From a checkpoint of a small transformer trained on Wikipedia: LayerNorm before each block.
Each number is 500 + 50 x the weight over the matrix's rms, rounded and kept within 0 to 999. Layers, rows and columns count from 0. Numbers have three digits each.

# up: layer 6 MLP up, 640x160, rms 0.256, rows 282-324, columns 0-159
# down: layer 6 MLP down (transposed), 640x160, rms 0.251, rows 282-323, columns 0-159
up282:581464490508405561544530461420572572569418584596438519558503542425441567510522532485561436503539436508472522495557486574521651533558501498481450548459433488432457492495455501399565447595570449476483529439457501507430445483561477519524535547455456572477523477401448594458583526482418503429486513546510436515533516498557436504400424602466538542470478592463504486499483491424455572504525524556509449571543597489482440452458518501547519497683593502436475505531465505621527427451418453
down282:499498475483513387549551511456441525457456474485447495485493497534448552398447501473538537437482560519414427484452465472309494437500508611440487543487596470456459419458602482422412439523572455527540455482518488442561464548475483499586451500534531499392579521568469376575482539554610452505401551477549525571532482504549556424454639470494488505448501485448513553463499384592555499433478461497537555449514600529508516534511545530452564575348525514513399564439552486494477470496491554
up283:529605502471492526439563541493508466435463458462571497528480504544449537507518544490446510498504544447503471506526494539425513520544485543491513528402564522470479567511492479516470470522512424554409536447441455431511564532472465487515492514595520446425498585520537490510508487486588497533499481472494470578547486493506524573512498524545460405551437467452496495565475531494468513536493512489523516543516502527493554479563513554526440602547406512531455507566529486523448445467511593
down283:461500425545532453518463482470491514454561582535434436528467518453553421514472519492449453491521490492621600506517517576566495440589541436466546531471466561514546581493419512519547456476489537456542535561555544536459465425519528484534494532530422524528488487483425551472498460488457518429537520487570473473572540561526471489456492482484459525546525526435452481475544448507429435499525516527524406506543477547532474483569521452478570387485517462518505464577479543483519525473461371
up284:468545521494454462524527437497506485406440513591456429439492439541519616538529465494556484533533515483460544514454459496470483529546453470435515465477460501467530525467514455529530502566469522462430490448508433418600473436541505545522519505486558509435467399500489492515470380530515454490545565482562457523521478564454506523415559462545525433467459574590573465462460448567510539502609528524558501504567625446502572538511464528487478564475494437495513523532458521394423494591446571
down284:506459548478454543504506551571530499531579413442508535440522552491489443471513528620467487492511482528520487549624535540530543526541517504535501446466551552529485474467431496442561514546533423503508662566476513562506526535520448525481484414496442461545505572481472532479522468569504512489477471521503570420485458505541546512555529512436463551541526426554522522582576467418504482513468472554516547570436502559506531539498485500632553484493495538429561428524599516531630499429477416
up285:517547532376491544488456565491517506580606500467547457555460505507474591565458443568549473536562500564528523439464487445499555437531503451406392474534503463434490533537460489513399449499496522489504526526534416474492520514468455497547560533554489470474542519476456471542523521462545465528527499552467406506512499529419456550561540486525560513571482478487490546608456576531527462519455560402571440411529498461496552570542499478479455528472544473537456488560571457559499481503481406
down285:514556507430491420568470411563542494476402489514508468481439482482550406499470508473560510491460516552488432551481464458487542477545529533532514531466572617499519414472567509478597573479492503479514532470509489429503538478541483557432568469472547482465387416487562451492590535545479481483560556495465526493487479410490487514478492480477423550496506489569505494437517425466542423462615597524333450550511533465413548490473463573584484526522586536503456419533472486427415506488532481
up286:529579565517431527549495465474539544536499487512493419588554404618538581560490480450469543467532544467500555518483592537460504401532475538540509426536436531540484478467434499489473487544516486532470420492502406494512477438483478535504544548613543510528484536459436396365508555537574478425554496510436493487534445508617422580554473457525499434487478442342515527482577416557552482483525564489587471526540409517553486448552510501557539442440484505463487434502452552581491552520526469
down286:490551439503473492542542488492492441472520516481524531497522473503445461498481440477543568403418484462469498448411369448434581587566549551608567492497550515496593525514507517478570504444405454541481483590488519512576460507460527447473562496511509385490550585482436562421494593550484428532478487503438578455484542500495634572505512501426510564589488529569457505546477588560540580449536596457437538465498461388507510489481483484421470596345448473522519396400441447414372488537492539
up287:457506534519486461436506510460477509409576371430512423454508520537572485499468514461542529560558439493481477524554495502438520499581498535488466568459422426466500539521485507437573522467521475478520548503550468524507505436492490497473438550480469428498535453540484528521527482462493565476484494485470552452479460507530491521523552405497469476530504519555502472511411470572422429527552523493486538473468545426523522440447537440495529541500554507583500528544587528458470487525570557
down287:571511518456501541469499542488569425534492491429540483537497555531444399590447480511502590545516553462574465474393508544575543439548552521476569519523544496504505487479443483472457483406519415457416454516492517521478477499551565474490511508407586485478448521401587479550526457459427481527527436550495514512532477518547428432485483424502505522376444516473538513502549521523473428484486545453540546478540486444492512534456526475507502516527537446488379424456484541544477498453456414
up288:481565494504547507554528442384557565547490462507496480556485561547489502517419471544395519518493417519430505439459500479472454521605500576442474540412479491541477529463500524459493469572479428480413569577488445504454487528525459447490490485510504537588605472456440468505612449513491496486432477489626461535467474443459523482470562392475457508475457532469527486472559395554525515586460420537483506551435531502485360438440503528424509489492531509509560529597479542646514489506543467
down288:477447477523519522523484470527578448496502483486477538488534465457572471489577446452595489461557475470518487533479487502502421492466474422493504472531482517568497493508562516523514503479469467542636545418534590544494485526481506533536457590586472478527462482591490512543400540411537535491533540478441604576508489484520487488445440577530495533517521544545499534544512576515525435459467467486589459410505496482441553472557438434524554452544499476401507499510460480544517572570479405
up289:529511517463459495505506428521523518494464522558518524538521423566448481484571456562472438479482520498461547541509479531514495464493458539509439568425600560486517516435541568395469546526516532526492544537586514532562475509506495487447492555583357462517414517426429546506573457569525417559520573399447438470432508572527406537471546527572577547425517532489608501524498488405539468424522579414542449493451537503494515539560471508508435552432465563406513474493481515580487449532390551
down289:541467484469562533488425441507492580496537498412529463443537516485557413510523493473529488497540532478479489475474390448519517415449526469458513432543440456497503417495454493515477458519503475590514492517491564473420504428452560619525562486603518472441497544527461472475408418376539576497516467603587578422492499459496461458569487468520481530604521486555518490461580527509444362573468378526451510567406474540476485526500500493536455547503477469515478494448474553461542619527540513
up290:543541482521456530455511543534453488469521426383409507462439511556527515453476485471559489553413516473489594542505515462556473530416494500599497585364524541524463459530558473357403505497493479525506465442585512536507464513430432490577526522528606456555489593502552487464565512555547552466644569439583526467462563550490492601377531526514558449427419441601471519487414553555454410489453515519549499483511481607468373542511443462474478536456491556514524488408504502507477520538431503
down290:464410562474421437466446475487480483537430511603547502525414428531503504473478566523525617595581536526450416464558480444558405451505445516516468548502490568474438488491450498501435494504491448426530542420436492548471492488433509573426500424473411538424570525426541461531538439515446484534448435562553445514488462460502523413593546472569483483491485416434536433562459489470501492476524491455521500491448543512468643544511377550509501483536499449510382501472518446453490557467477567
up291:532511507485480491459532547480489478608525477356533518383502543521464522531482491538462520541570484497511438504457546510512487516519510506518506324521457458509478513480482449492380610426511606464521489569528499375452489528512438512551536519512501528478583479481463499421457506441405531580541510574489463421443458490472542458497474497557561504531556507501500451495527514581419573489503457508407452435453607463507530501462493497465506458523544563498482577511494531575473497622497404
down291:570347468355440549461568504572443549526511566499488505520498414585513529418507472591607459457471481425504573582459431537446519434595512565440568443532444450543461410507547475525507532496445586558527497447541522492542586554516421499514510542517475510496562539546486515408372548549551565457490525515457490463520521554522525492550580554518484529580520515454477521483607405518522425531513575548484495579460541528434420469553548460471470492545457571530438486432453466508437482466488347
up292:552500443444528428522528582459525589573513507470448507498445538541524524468579465492551502485510556501529560462517454508445517528581546577463448536498515481515525639509422504452468552493489454504558584458531538505443481496425463567568517442455532524425428580545550509537484385474555518423525566496408483460427473504459523444481449567410451489511458523525434576471442555459445531456560448558431535469537498563488508492574553529587425559491526535493469482349493508542468564528471494
down292:519424507523561511448400506529572541517476499569481522527541460460502471537503492472448384518567453448600445583548548499593525491505493516471493458418496549481500441552582466510525389554561470468474535502520437484474527577575456467396461557566497525529525444477566453562527459551420494586538465531580515497545479489498511525514420437540567505454520515449457496516528501468601419585502605427522476553578444490499519558558498507494609517437465466549463491467459450482625474480589538
up293:446421523504548553479553523407503555564363447551476488555518471527457493558548565450445517530533495615600445578521538516531505503530457514480402493599515542603516482499522497448492531569470498480468560523615496546548488490550548464575534535393481537424537499575526391409464531572447519498463454565509474530531484508556552466453427421439461584512489461547528458479608545477507520444559454521439530514484445405512514516411570472460520480431472530481515510518543509547489512551498562
down293:578533469478489479546485498538545483438520526493541538444418539544423526506578472579516587427563522550463562496550426551487455480511561464532522575410436449490488482423553529548515546428529498555478427493432518486396421399516547498505532468517464503541488502517462522561410566491553507405481547529491481488532591485469449602468573592478513515459549565509453528480419419493454500508507564556578490440488602621488457467462480524509505403624532516522524501411553595524510531461555488
up294:586547448461516543463493503519464467489434427457572559486524540493507481612521383577581541591482529510547609477490542532526528412521512473519548514494458513542450488602591441535530500504426510544448445481448535521570526428527452545508493400598496462557413525491552556449415442526443449391494521545496511494560458482516502567517425561501472464567466518457429496513448481524504521515511549554365484453547474522398484485534533470519497536521540480508589453437422514484479436556513477
down294:533517487487493440495452540506518521451568543458527485564544440394496540526402553482524534469586590502537569530444412453562506531464598451489484458537549472521558494500474537460413403522566499439425544647526487440540450564534477509510451398475490506403600512477402477592487508424408473595494441502544476449528449482524530469506439487480516564538429463503589517477574516457572597404527489490538542614496541447621468463473540533430522399490503542493462644496513517487485486479413504
up295:441574548483500525442469536470510474541543475525574497508529505476472492550562415481469476430608488450475498449524496485513438567590525528508519474534466517461457512553539502493491578425587565522500534495482467435470447494515417516644513494524480452340442542520513485488460580444563396418464562509490514484523538478490518536429416463515513572650478476541433485485558435509485436462543429491483560417532461466497539432480569477544477508404485468576483488492434529444462482611500383
down295:505497430565425489507457385576476435497531590462531538502473523515468499608587461583556488479478457499562551473534521582488437533543432445523614384565489400507592558554388571500514379501506414406441522575569582495516540473427574467403518438503521473568537506514419459433459480499467534503457437645464521514476402458470584519569513434495483575397421520466540476438599557486504423544559470445467397492496515498450520528565536445434512577373549520523604529496577478531459536441480468
up296:524512527525477464474481590515511516447477509475474496437549534616483423504441451527469579532472484467459510509525547482475526528537536424567443465531424604483472537548525548471639459485459583530535455598543481527557561521485454489450576452533488521421473497514470506493458447492459536510459549426509376442527512478436481543555479549445482495519517447436556494544517452443517492522462550451422465529458524445508504478532512567543438466537464634485526430498451574562518497509476519
down296:447475424527504481541523418566475464498575480523582499505532493517514393575398539575463518561382490449459472562377503568488494467554507473588489489617488543504362553465439385436548451495638544630595440526434528511475520437434491565542532528500423605455516495536496464472504472404520539537490505484524494470439422458507445439540483526523506447471385482544636520488480521481465617427517493435404477447526488501490483481523493457477512496509542519496451544549545508492535517447444533
up297:455546407595455604529414506494605563475495500563447433521559492500524394534559473528548571436479487473497489468449539565452457478441526498592478547478442423448545586455502457504568461456541560565474398596480492456501559459556526503485417503598487485527482482451481543534441460546508548440455511469528425494463540482447551558644545493487387587431525520470367523487554496401416487542504591419501451563526412489541469427534495468465622522529476539488461414466584514576527441559560546
down297:566482589464533429513484504487481483476499483483491490458435474541387559480467495492500470549522516529547467434557488471430457479526518518460399470503526479533431468529459550501545490517587378468529494443501445451480503571477451519481576429474507592432484495568541431454578500485501377532573512444510510386460460536497480462444439522506482479552441497532625453476541540521522484444468484531516500414531537436515454515528545511472481524515492483517509465561456456443522494491391512
up298:407468445542479499554534498561498525541454443490569418482480464574491515490480483472488523468512480554507446354480514465600491478469488508523492479460525502497599508518467509553465470620521534498598400433407515483503510452540497510534391509487440434516500413400534408420548516449584489376520450484567495527519496475413565517406454521457475522415429468498569544526555457529419648502445477468464489523452508529486489536530497572438466496538502497495370402510561527437410437564572520
down298:565494521545528506435450550533510490437425485616511597567558544412590473550558490446509544545532459442430588473506418438476437506460497561503485562571548421394422456468524519534475499470410495492561491504531459498447485442511531541439491458535376479537516459519455562522517415585464509614503407489495582526494519469534505491510494527483469546496507474542545552540477598454609458481486582546444511514516503486457528509458550488606485543400485516489638541459496446518491572486380539
up299:498548528492474597440553533524421519452491492556494574520477545576565500438462495439392563489544505491591562511509507512515496576527436466485510495510523465480438535544477481471510517496442438446415549456470431545521532527468502454551515559521500487513508465485548591505549490630529417468459509493448515502438429454528523500461461537552505543497453525475537534548569522400477542420440563456481520488440483486476497440526595475516438550586487463589543498433438480524530518482506478
down299:529493531471486577577559571500545546508564482539461515574520553519629447603481449579591512509497400477500467588477458574547514510504508524495469498518475517545471493488426441516482456550496548568431443547481546513462468497527502550531500495427466458498515513545488513494472470489579439518486405524474597560555523537412475498525533441442507457490592470567456513480464500566545541508377471479534442573576515445532544435434555539527497539539523552492559568538505541526556492628542480
up300:480550578557441508506507454400577448489509546468494471463535523511541477619537520430517581453574528496475438438446471565440485569517507532542491574526364479430495494550483421584537536453409404430461515510476454556489399475518449519486535506476513543503512561407595401474461528569676506529513458615498502458576531432522507422433489498357518422460558604569472542450511590494467487515383504493481513483516507473468466439636451538455406434488587439517522506593501558581490515565461507
down300:471503459486630486556469486558369509443502503558558549551502510585408460497419435487565360537479558495532628511475535465535508457452554465527463471432529513504463402486517523507409530504525550500496499536475481447494557531479489510448468547515588498541510517557468524481507529488418559433548565373496482534476547514480436523640482440633463524527486433447494459472513407536454584560466506500441551482576440580538535590431590493522466580514499479548469458413437479522478571507612556
up301:504531581557366526486394533555507513513490447549630554435508542498460495396608460525502508497493473492454440521402478490492469461435614543586417501481484532472433498520439462564477483470499509461431481438535448492454561594612561449543514482562554523523586509506509460449469477489520483518512429468531531465441508472408460532536525494478448474450520558567532515498523616424508502460438491503554474417410471562465492565563521394479451424503433475503541494536515505489523558517572515
down301:518496430457602501440610570425479485473514576508467497540502517528559469557399565473471585514439521493509481484571521523541483542493483544576529599488547502560539581465580545452545462503559484486606488557505555499541423428513482501552480383416453469491464469435643578433494461490581527549491519559446519495548490617540481519516506500518508569581462443464523488519508470508508511494579510437541499528482537439504507481480588543465500490464515442511490451546532494518535445522466626
up302:546505521504391469532440473534421637419524542490449471431524481535586563525544497494531500544559494615498549509500511479501524465440574479543434564480484534517454586519528541442567452465450431511483532482499457575424512424474514506526489500539486551516485512429554434426492477488628485510506493491495492529493457507442422530586446382421459587521490441481490508557405454494486519434450525475582538494438517432521537527506526482463565594494648435429488500491509427547556495466482446
down302:504537420593505483503406496474526453524539519467543514549441472375425537487592550472506552480427350545541459507514517504546601439480473502465523539508387445420524563448418473484431498538442604434482383578472507555555521647519550503447486510514539516486467546516469531530505497656458455502401460508606480485467565433545512508507463575528592433500443516469590518559451580550458491468512451524491479475533583504509446484402519477487565438525468495474542480493503517561499505524512484
up303:489515549441464575504508492510448455531469494502400485535522522534559513452430548550536500456450555440531513505460542562513565441352599506539508578508432501468508509490462495508424469495497529591429528544546481538485559492519508485521515532473532480448499559471395515448660512560482382450525430545553488553480520432498469585517517507421508466544426431496507623518478505397476478389548541484527488459591465442548521419527640484477551535462558473393485538507481469489493519533463507
down303:522488451545516444524608529456549534500481468446537583491474496564465469527575380519494536506574485518520533467606498500513453479500447525446513366509470492545525479455539525538469512467559492406553489538510511511550452547543503478493508457455536484517487448447490484473548491519467553591487506461460523583419495523487453550539511518488520493533621454532541523403533508562513512527503584544492495530503463526516555554429342510557561450536440540609552480532579505514522494383530532
up304:516512508494586576519506461495499465607502495453539467488521584489452544518450559483429598481456468440538402525543403591506501488450581448579460491513440441470566387365473532500456510466544537587517511431442413383485503447483442382553531605469525457492640544465441563503503473541531490519486467448594496597577517572584461508517420476433469503511493529466507477524584450563448554553572426578567470585456418545504410484440529575515524420529569526486460565451458491522488633506504559
down304:519478501562566452487503455511486573392484468541488608511487532511533377465468500527507453510621501589541495418507442460464504434527540430442514564536514567476515535656526493508544447552443452429438463501538498626608506514527568571506475488542498543445427521466495442483502535561479531431625564548487471477464499392491418397521591570574492498535460478449527460426519537446540447539508436465476452566551527544486572489378482504521482519454514561604410509490602440560517438438427447
up305:517534520416468514523603477507585400515414596480538511528462516580463447386510442506368437526507508481587594491324367484480637414444447479424513555476539515555498462428395487499496537455486490609573445463397607507576504494498570613517499561600448524456480536503397499505527486488528468512495546469504531550481489445493493482511590531478453490472490461420476576464504518498484524558483506443538504502416512540585448650629525488525550477426519510536464594485464511474542527440449504
down305:613423476454596588340558457513459536547473458444520510569496433521506474539422602440494486417582438483415436574454539590603467461591498505482537535579557527531414592539531453538641432461420500474561508517407447505531487529482458479491448519484466518531546432530544589459521420557426511505441470472452570442504590608572492544496423500411541509435493496465401525541468432576563542461511505481481421502484580545511546454455589583441426545545527518467539536486507497502420549553509519
up306:573466494550543547550482499503474500493475494428523459581507529578530426509532490490496498473524467434603415524472519418502515537460448449608539471588487513541455485555523520473519548483455496434516469555491464551511477449510539483488623478481614504572483506588498511540535531549614478505454545589597553518494437484551504461548573425548409489533494470415479604475478530486454437548476463538438513428524433563507523563528506548484524486473509476474508496569508613525420602460534546
down306:510467493496539531528440422475444503470522515562485576467542437447445508418505434443516437491477442495508467426492512474522502450515488428443504557443578533552493474458547531556520507551433527543481521516499498454543480570513489430497479488465470540468452560493555508503409506496430476484482486448486524447448473493494578528483478471541430401504566488451474432533479377510577471534397488491516535426502545467429569463498468527463561460540529631553453433607586493526623523593481552
up307:556507454451556472516540452389450527513534499426487412438561445417484522492440615418427558544548498440491463486496539445499618565464505538484448426446486458445551527483522465522509497598448460431583548577435492526462564573496460513592438496542510577524496603484562481482579506525492516556520438525480495509552522403420464412544471404579483440466504477435568475537405489496429533522547513572584454339517467555529462441513391645467465526468500520599452536530429563517473487467473494
down307:465474483543449542544447504611576484509489525515566596461478555581574491535529436499511505528456451553497516497508397528518387558502439451484561591564481511554423538494470453465549436444471558566444484424566484503502440447499510463450531504402509455466507389522465521499485520522538450411503511462550511549444481619575547556459557568478535552536473536488506580468521476535575541452415500464474427660545531499480520532465561442497527464528445453474503498495534513457490433485523516
up308:553459539512593511500478498385470468506566418436546495561455509387507498434491485459485457525470576469469511608465503484471420509412473475518546606469556488476419471513502485605476504492547520479515433580546463514458533580502484492608424418474512524465523554512499516463452530439531411558627631505528500464477500523579487419519515484472559516441460429551449520474580565494515513467474423493426504441460519495496470550593509498625589424348488559425565412488477547547462553533493583
down308:474445412421455496466552519542420465520553501488469544412563437495526655569529464629534422440525453471585498477572504624455454523489488564468547369405487473520523568460505507521489536387521491480461572465517523514655477481501447564424631575636616414480572486505472559502485525565474442477486489534471580580487493490476460543529592513513514465593432450530523578520546479446598515467542603559555523601502466505623497532530448501493407541516495429492475525463570404482451533542510606
up309:538476524521511537510512483629381528534496492503590428470419505556557486525452549520551500589472416495509505497492546565425526506432506500385521504524442394462462488450557480435545577539429581566454530549537476474506553472482445488470448494524511473581558441560517461470589582494497412424447517458472488434483468420481466520530472370547541401534447526532442519534561443484532500515492549586582526595505491441538547496459552536566454443522461498398492428574511550498485552528468490
down309:540492511541535517529542499468562498369422482576464580532573547454519389390458534412470521466563492561530450626438467567516470558508590462465509481491502518613480445513477532496466435510471585470522490396487509513452402566527511496513557524498487509495495495511485514492463454415530473454597474518542413484454487443433505445556502336508581476499464524389486607431472470443491547571597492530469429446500517535436443518502490542454568491501521511495444492531535392508503481461462428
up310:488509589412494550531490477491489547580525465381492483455522568413424450533486569512552450542425603536530453535505474489529557530479605554531524403408601495370505507425383440452502475512511525433468487528507527538494468590517482462608488500491445464448482562536508554548618432445484459458525465454455425456447604518570498549476562513522563532526569368551557454545547545495433479402351537451559493400606453436415526586444496427525518545536438438479431528520585487390466534467546542
down310:596495465553399450500544505489515485483501557552403518460541458569441493416508445449358431422482523450496481476471511568529533482521461395510507580520480498624446524547516529547400561458468536473536487468497496447501483407472495482447532524501537508525545485519442507505463581504501513539563577466466554508616431483437467502475503471489560470495456591516430475464446491466501521519583567523400496554387469586655453396529521508508539421480579541459566437525361549521534475521515436
up311:546555569442497525477541438536519472487510507467565545572510535444608478507574605479477449473513544514516450452504472520502475491464448479461536486450448542489503472643489546554487602591603451410538505516389437528521543422478517453550484561504565554439512500481369408442512502400519406547491461535527428592474495468570437435532524488515434435570526517422526488507462454495497481446462491461454515478510555543514519544491489459536556564479380492479564514453560472477563512531463481
down311:413480433476516491487522549518497511397548546541426388538542519532603473541478512462550584561402556361511496440468533595472479491537483522513487482521419566518442475506464516421427453522485515454475570490540467548453520473487422448501503514532537473517503493526538434533489407451484502512475502540504574538532425515492509475592499591547476582636494506497526437539462579509485472530517532438477523476382467428480442421531471479492456490425544463471454484482548465554555421473430465
up312:528540523480478407468343486477475504559584449490485557516414548455470496505585551519381472491575454516489499447515461506470523459508465509486457548545539526527460468450543501477602410419512542429541563388447493505471464482500447573426540560533519459536485554455557502494547490451570490518522462573451509575432624495583491537437508552587506558499388546465553455570505645504502535414602548468513385556523488560525431485542476513493492490402527379565506472402548515402545478515560462
down312:503494543484487531457566558426487445508426461528471447531500519500520489477449475493543500501462489436459469433543555487519489515445484487522521523486462517588541552505450554497495528514474498550460475499550526415547456500450523544510554418488533485500593474563574537493445497624502419487491523474547441495553482489473442492527604426477409503418545543538465545417486408507547563534491511456437516484555548518521637539515513473556442505614446573444563477557469571521476431413529463
up313:584496486523545558570485553500559574517504418433526485546526465456536491415482461487450522462553559535373642480392557522589500533409478527541418436524457514549511518523492399477538569558487458557583534503417467535514471503482476451505514498561565517519615492445443481429486484522449497561482551511451497512479497494546480507465448567586466447523455529533452515548541423535542617508516387401529450529486490473488565482543488463516564555483466372417587499522539448493511437509488457
down313:411485452465383457470501405574530531439551514558606523449512575516423528498452468540529565483512528573454477556555520499468493432581538564486573513478410511478548567481516500545472488461524564386544541591522429477505492499502494487509505469389548452549384461559628502578474518547583526485504437439564494576485547530502435519501520483504527447470543494475552448528523571484566435450550532513501618441516506462482525474468493535462499382510555563457432518483402567483478571447528575
up314:503522394601466546453410491496442598464470456489435475464565368477490477502589440495479456555536464458444457520526588402484522611460439511476542536451411380527477504448428474514482548533487472499467539479543514540505536532453540401518515404530531543491528481489481578547630531449495478416436470434443434502525546595577464433484477439462507455468534484504556469575543475537517578444474509444492493528474555527569446517469508519501538470467462579518603585470521506580381576471536457
down314:570441435441584439524415484568462467512526485565539602527421634514451475530384428496509578354467473389556583561503463538529366528440492586501471461555533515446437407495414569565489527407431504519414490456562502467514588453491435483579503583557502504472477449489542548526514519577505455482550595549452498506517428460446493536508462476461492562435497499446418540490461551510511505587527473557553433585446472529530556573484390517515429378555474495582465515513569491444599461509442562
up315:501494518487458498514458508422505487527458484548519481418487575585456509553462453462390544525506541542627508472530501592542525464538431445485558525490557512492457502540498445465579407547535506542562535551553507530501490484432459475557351533582456427521549531522504518512511489525567562454518476530505527405442519483496516543456407586471544516442481506545539534535534559434579370532510444486497587581515460600450479545545514544511460607430491512500494464510415491454423502489433452
down315:582540446446520562444487501607530492471544401476545462480492503429512446494585502601548515525450497494405500575501459462493460512499543532472513554506508469517580480500524469475355483562555558483507422517480510513436476491471415493347582447472468558479540456552547588476520490578440478493489512437480496587577449502523520512472565485579469531550548532461499532502557525467455528444471559484372401443501544461537605571540428496506536399461550504514598492463416443481547521485506543
up316:437576444488572469457408559480529449554534482414542472525530429544520498535554510461481414510450494521478497461473433492513514507517425509425561555482470502536460520515472488498504566435515552557558450523453460510417434413482560575453490522593514547479528513512500505492572518382458451547383572483373497562610497579532538480453522492434589441388530516578487572566553517508394573470501535521477586509386483499540476436410490430538512484515553526456496459507405513526480541455516514
down316:510424510560501452535500455460508469512449516479524453423522573533528444470533497507570533471473492535540445528482526495560484504548473447495550513518484450499553504476474578439514501532512594488522536409581517489579553537466474519559471528434433445521459492491510580459488490623578532498551437590473451416423543408462546538579520511548440592512514459478471455501441485478501428540596443505500500517600540511499547464539514514429573532500414452526522596471582515506568582504435466
up317:531502432606516543509557423525503471551484615580428547468518387484504487503473567476538536482464495543505437513441450484500502544550457503444535552439472430478454562531527454406481497493526523516514492565470530532406534521526491511480449425457463592463419453468393454404502461487435542357463562495529512546613562398486520550458553414572453395449453534583550503515483498480567446501466544487556468547521423473561553597471508546486525465470565573492535480494477497597509452572380487
down317:448513539498541518551560560486522499503550482483474546441385430551417510526530443483515538603497518624477534472544593548558474477563412499506512480490540540548503434474516542505621608520500457467477542509555479481478440496507485566507503527545496477560540463503604428506522520523424520514652480606416495492589441561505417528473555520516429499518552582449378512370333505463493433542572606572486460525499463463435450515502488474580535421526521590505495545332588597527372546506576474
up318:466475439526530458585503468522534554597475454576452512434541566436516480569534565518492486485432441485491490470531500533512444492467449549544518454518610437447512574533441528595437652538486592498481443532607488524515525578510430567488483514496469509487514468543484462531526438489574492475534526531463588395566529525448561494511428526477515563500494424519557467562476522552470480444499454420463549564520516554478492444423451479528582485441330482512522560595564458429485497582552417
down318:474497500428572485464524540546470493403509540499472484508508478485522520421489528486573503507492529508425404547573506468426529522559515460460514554434433503503454442518589525340461499503539525507493595606422604559476481470618520450510517463566575400544498477426496415456500536523464602604561539545477441583427491485506516475500511634503555469512482485488406563431451504517564496592533536495541509497491497540502537589487540484540401480572549490525460443440560582549550481464533447
up319:470521574495477529486618540444537509450401566510539510547451416570501590496502580528511555529491487529476560568524407504584535473611478537438392498537466439522529505458486519541497486498571415526461400579477456483560468479446503425491560530558508516380512501504449634477461457551499523497397453451491464499390500628520497595549545624469516370385508518548481490588532552501500429508479554461514528506475526458576483526504396532467506599519562580420469482478449521498483407437477422
down319:567472572455550450489465552474476495548519528513536586529504466539467550484482460553458432486500587493605513480550573570445458527470461521486570592533487488537563567556460527425472443404514507602534619473514562455407513513425534547533613491437498491499502522576614415355459443394512461485455540572517544395514502502475461410478572567467464487502572510486468454430400514411507567511581502473499563425357492460482600553598516363584492523543494551453383576566559614532449515519453562
up320:422485461453578467493547437484541601560433551504528521426406500630480492496458556433479550401522480520467522574497469552459429540513484432518533543599461557610502548436579549492442564483604543537482561497411448477493458441547475356489573455545587420575488366477549521582517445436544507460426531443568462511526450503538542464435559512468559457510523527498487496537555486522423538392542595548442476456459458472515546545533448442568579502509506486480519450407531445513444453500540495
down320:557560375481425543526507534441567427412520557455597487532519500460551445519467442524552496519478507530562411472518483453456560518494526480524437445542631510452521488468531474483474467519453563504548438568489568582500455481493560548510522548472555481474497617482402476530507533525436537502505513454539522459500555505386510422491495516533413505507509610543507521441461475487544543600461485450446529615506462555528488666514662485534453498558516587520520532609567507579563526459448476
up321:444642486496502578502434477504498521454475414420510458495472538533494516499538480487576523468574449498444547410449437437453502514518478474458369462576385519527553491497537569524524538475504561525464570505433461463513578569444461427413581433475459427581464461557484463530484511473435403467461435453548507550442458506530452480448531505579459488551452510512582585508439475583555619559469453436535505453500621499482481500474556454512553619496515485527591544530478523562463470561475507
down321:459381491521538529511474561470433459513446421495423453441502500481447491532503446595394489475557582396404531482455545543460457528539498497469568543578536410495580510513432452447513557465496479523523449467466510517500479474474538541492607525444561497481460480463567526567452440466541452532564452514495543442536574518441459500462486376448528589488599534585515524569582561531513473447445487465482459539550532389492479452537364492503514412587422463468497532470525509511549557514399616
up322:495482507478528521621528495537524529462529471548534394484429424531503396551483531483521562478520493503475513480550535490472551507538579474523442492490460596434553547456480495451549441463552491451470481492480506602511545451510537483506572512500531469533435436468481478495550646520448502472565547598557522477461530490456506490522493516479561486478496539569469388494432558530512540467416471540451439463581600511482529433469494496480578552591557545489414523471500540506368470528507454
down322:495587502526542565363454500464463558517606537455483495484575563455454551449558536497556456502533472522520446463496509428514511506467510513507540481517465386599463523554561494531470534557530522549489575493496505405474457527533519495430445513471467538533528460460529543516483387528467552519507414569490521498466452487481460581501566442446529403443438522518448650546533436467417479545545558461551492517433515456430556539377502519498479447478500443539501501490516497545561460493553457
up323:456492507456468497525507501492404535530532428557495445506501563429489621455500522404502544448421447487556546478543434525480491511477507453470440575427555474451539498501610496521489574544494504513519544586505453562477426483478529485533510488494522535411488445561614566500493513521556494509483588464533455507446435395492485500394492487568546502573506545537504550524459497489607485529473503581562544518481468453479529516526520484530479477567489481504442563538472561415491409528470473
down323:564536485488402441502495503430437479411514489489401492470479594558539453498465489575612537503504456512534440426539504502449575556430441489533479539474471498408491469522482480388537447472575449527456604543431442543505528497471419428515487468561443514486411558530566436460499556476482469438501540502521494331476525455617491486513548561524502550469473478450496504500478565506555481454537472499565601579490451461558449446547650544519474552503461576415546491519470457412524517603530420
up324:542472539636499530397467556549413508544517504503552519418539525508536499444421525425518527459543545469555532570427572464458529440446493612502518538517538411544537391560502388582470480527549421423352479491439504546507509478594575605554484481494527483524484483498554501429530522524514511476470522593507540529491403483509462468394515462551516517471481466523472533539430537552456505555480562610557468642459422450517562508448433492418452482500553425496483450531558512547350470551447474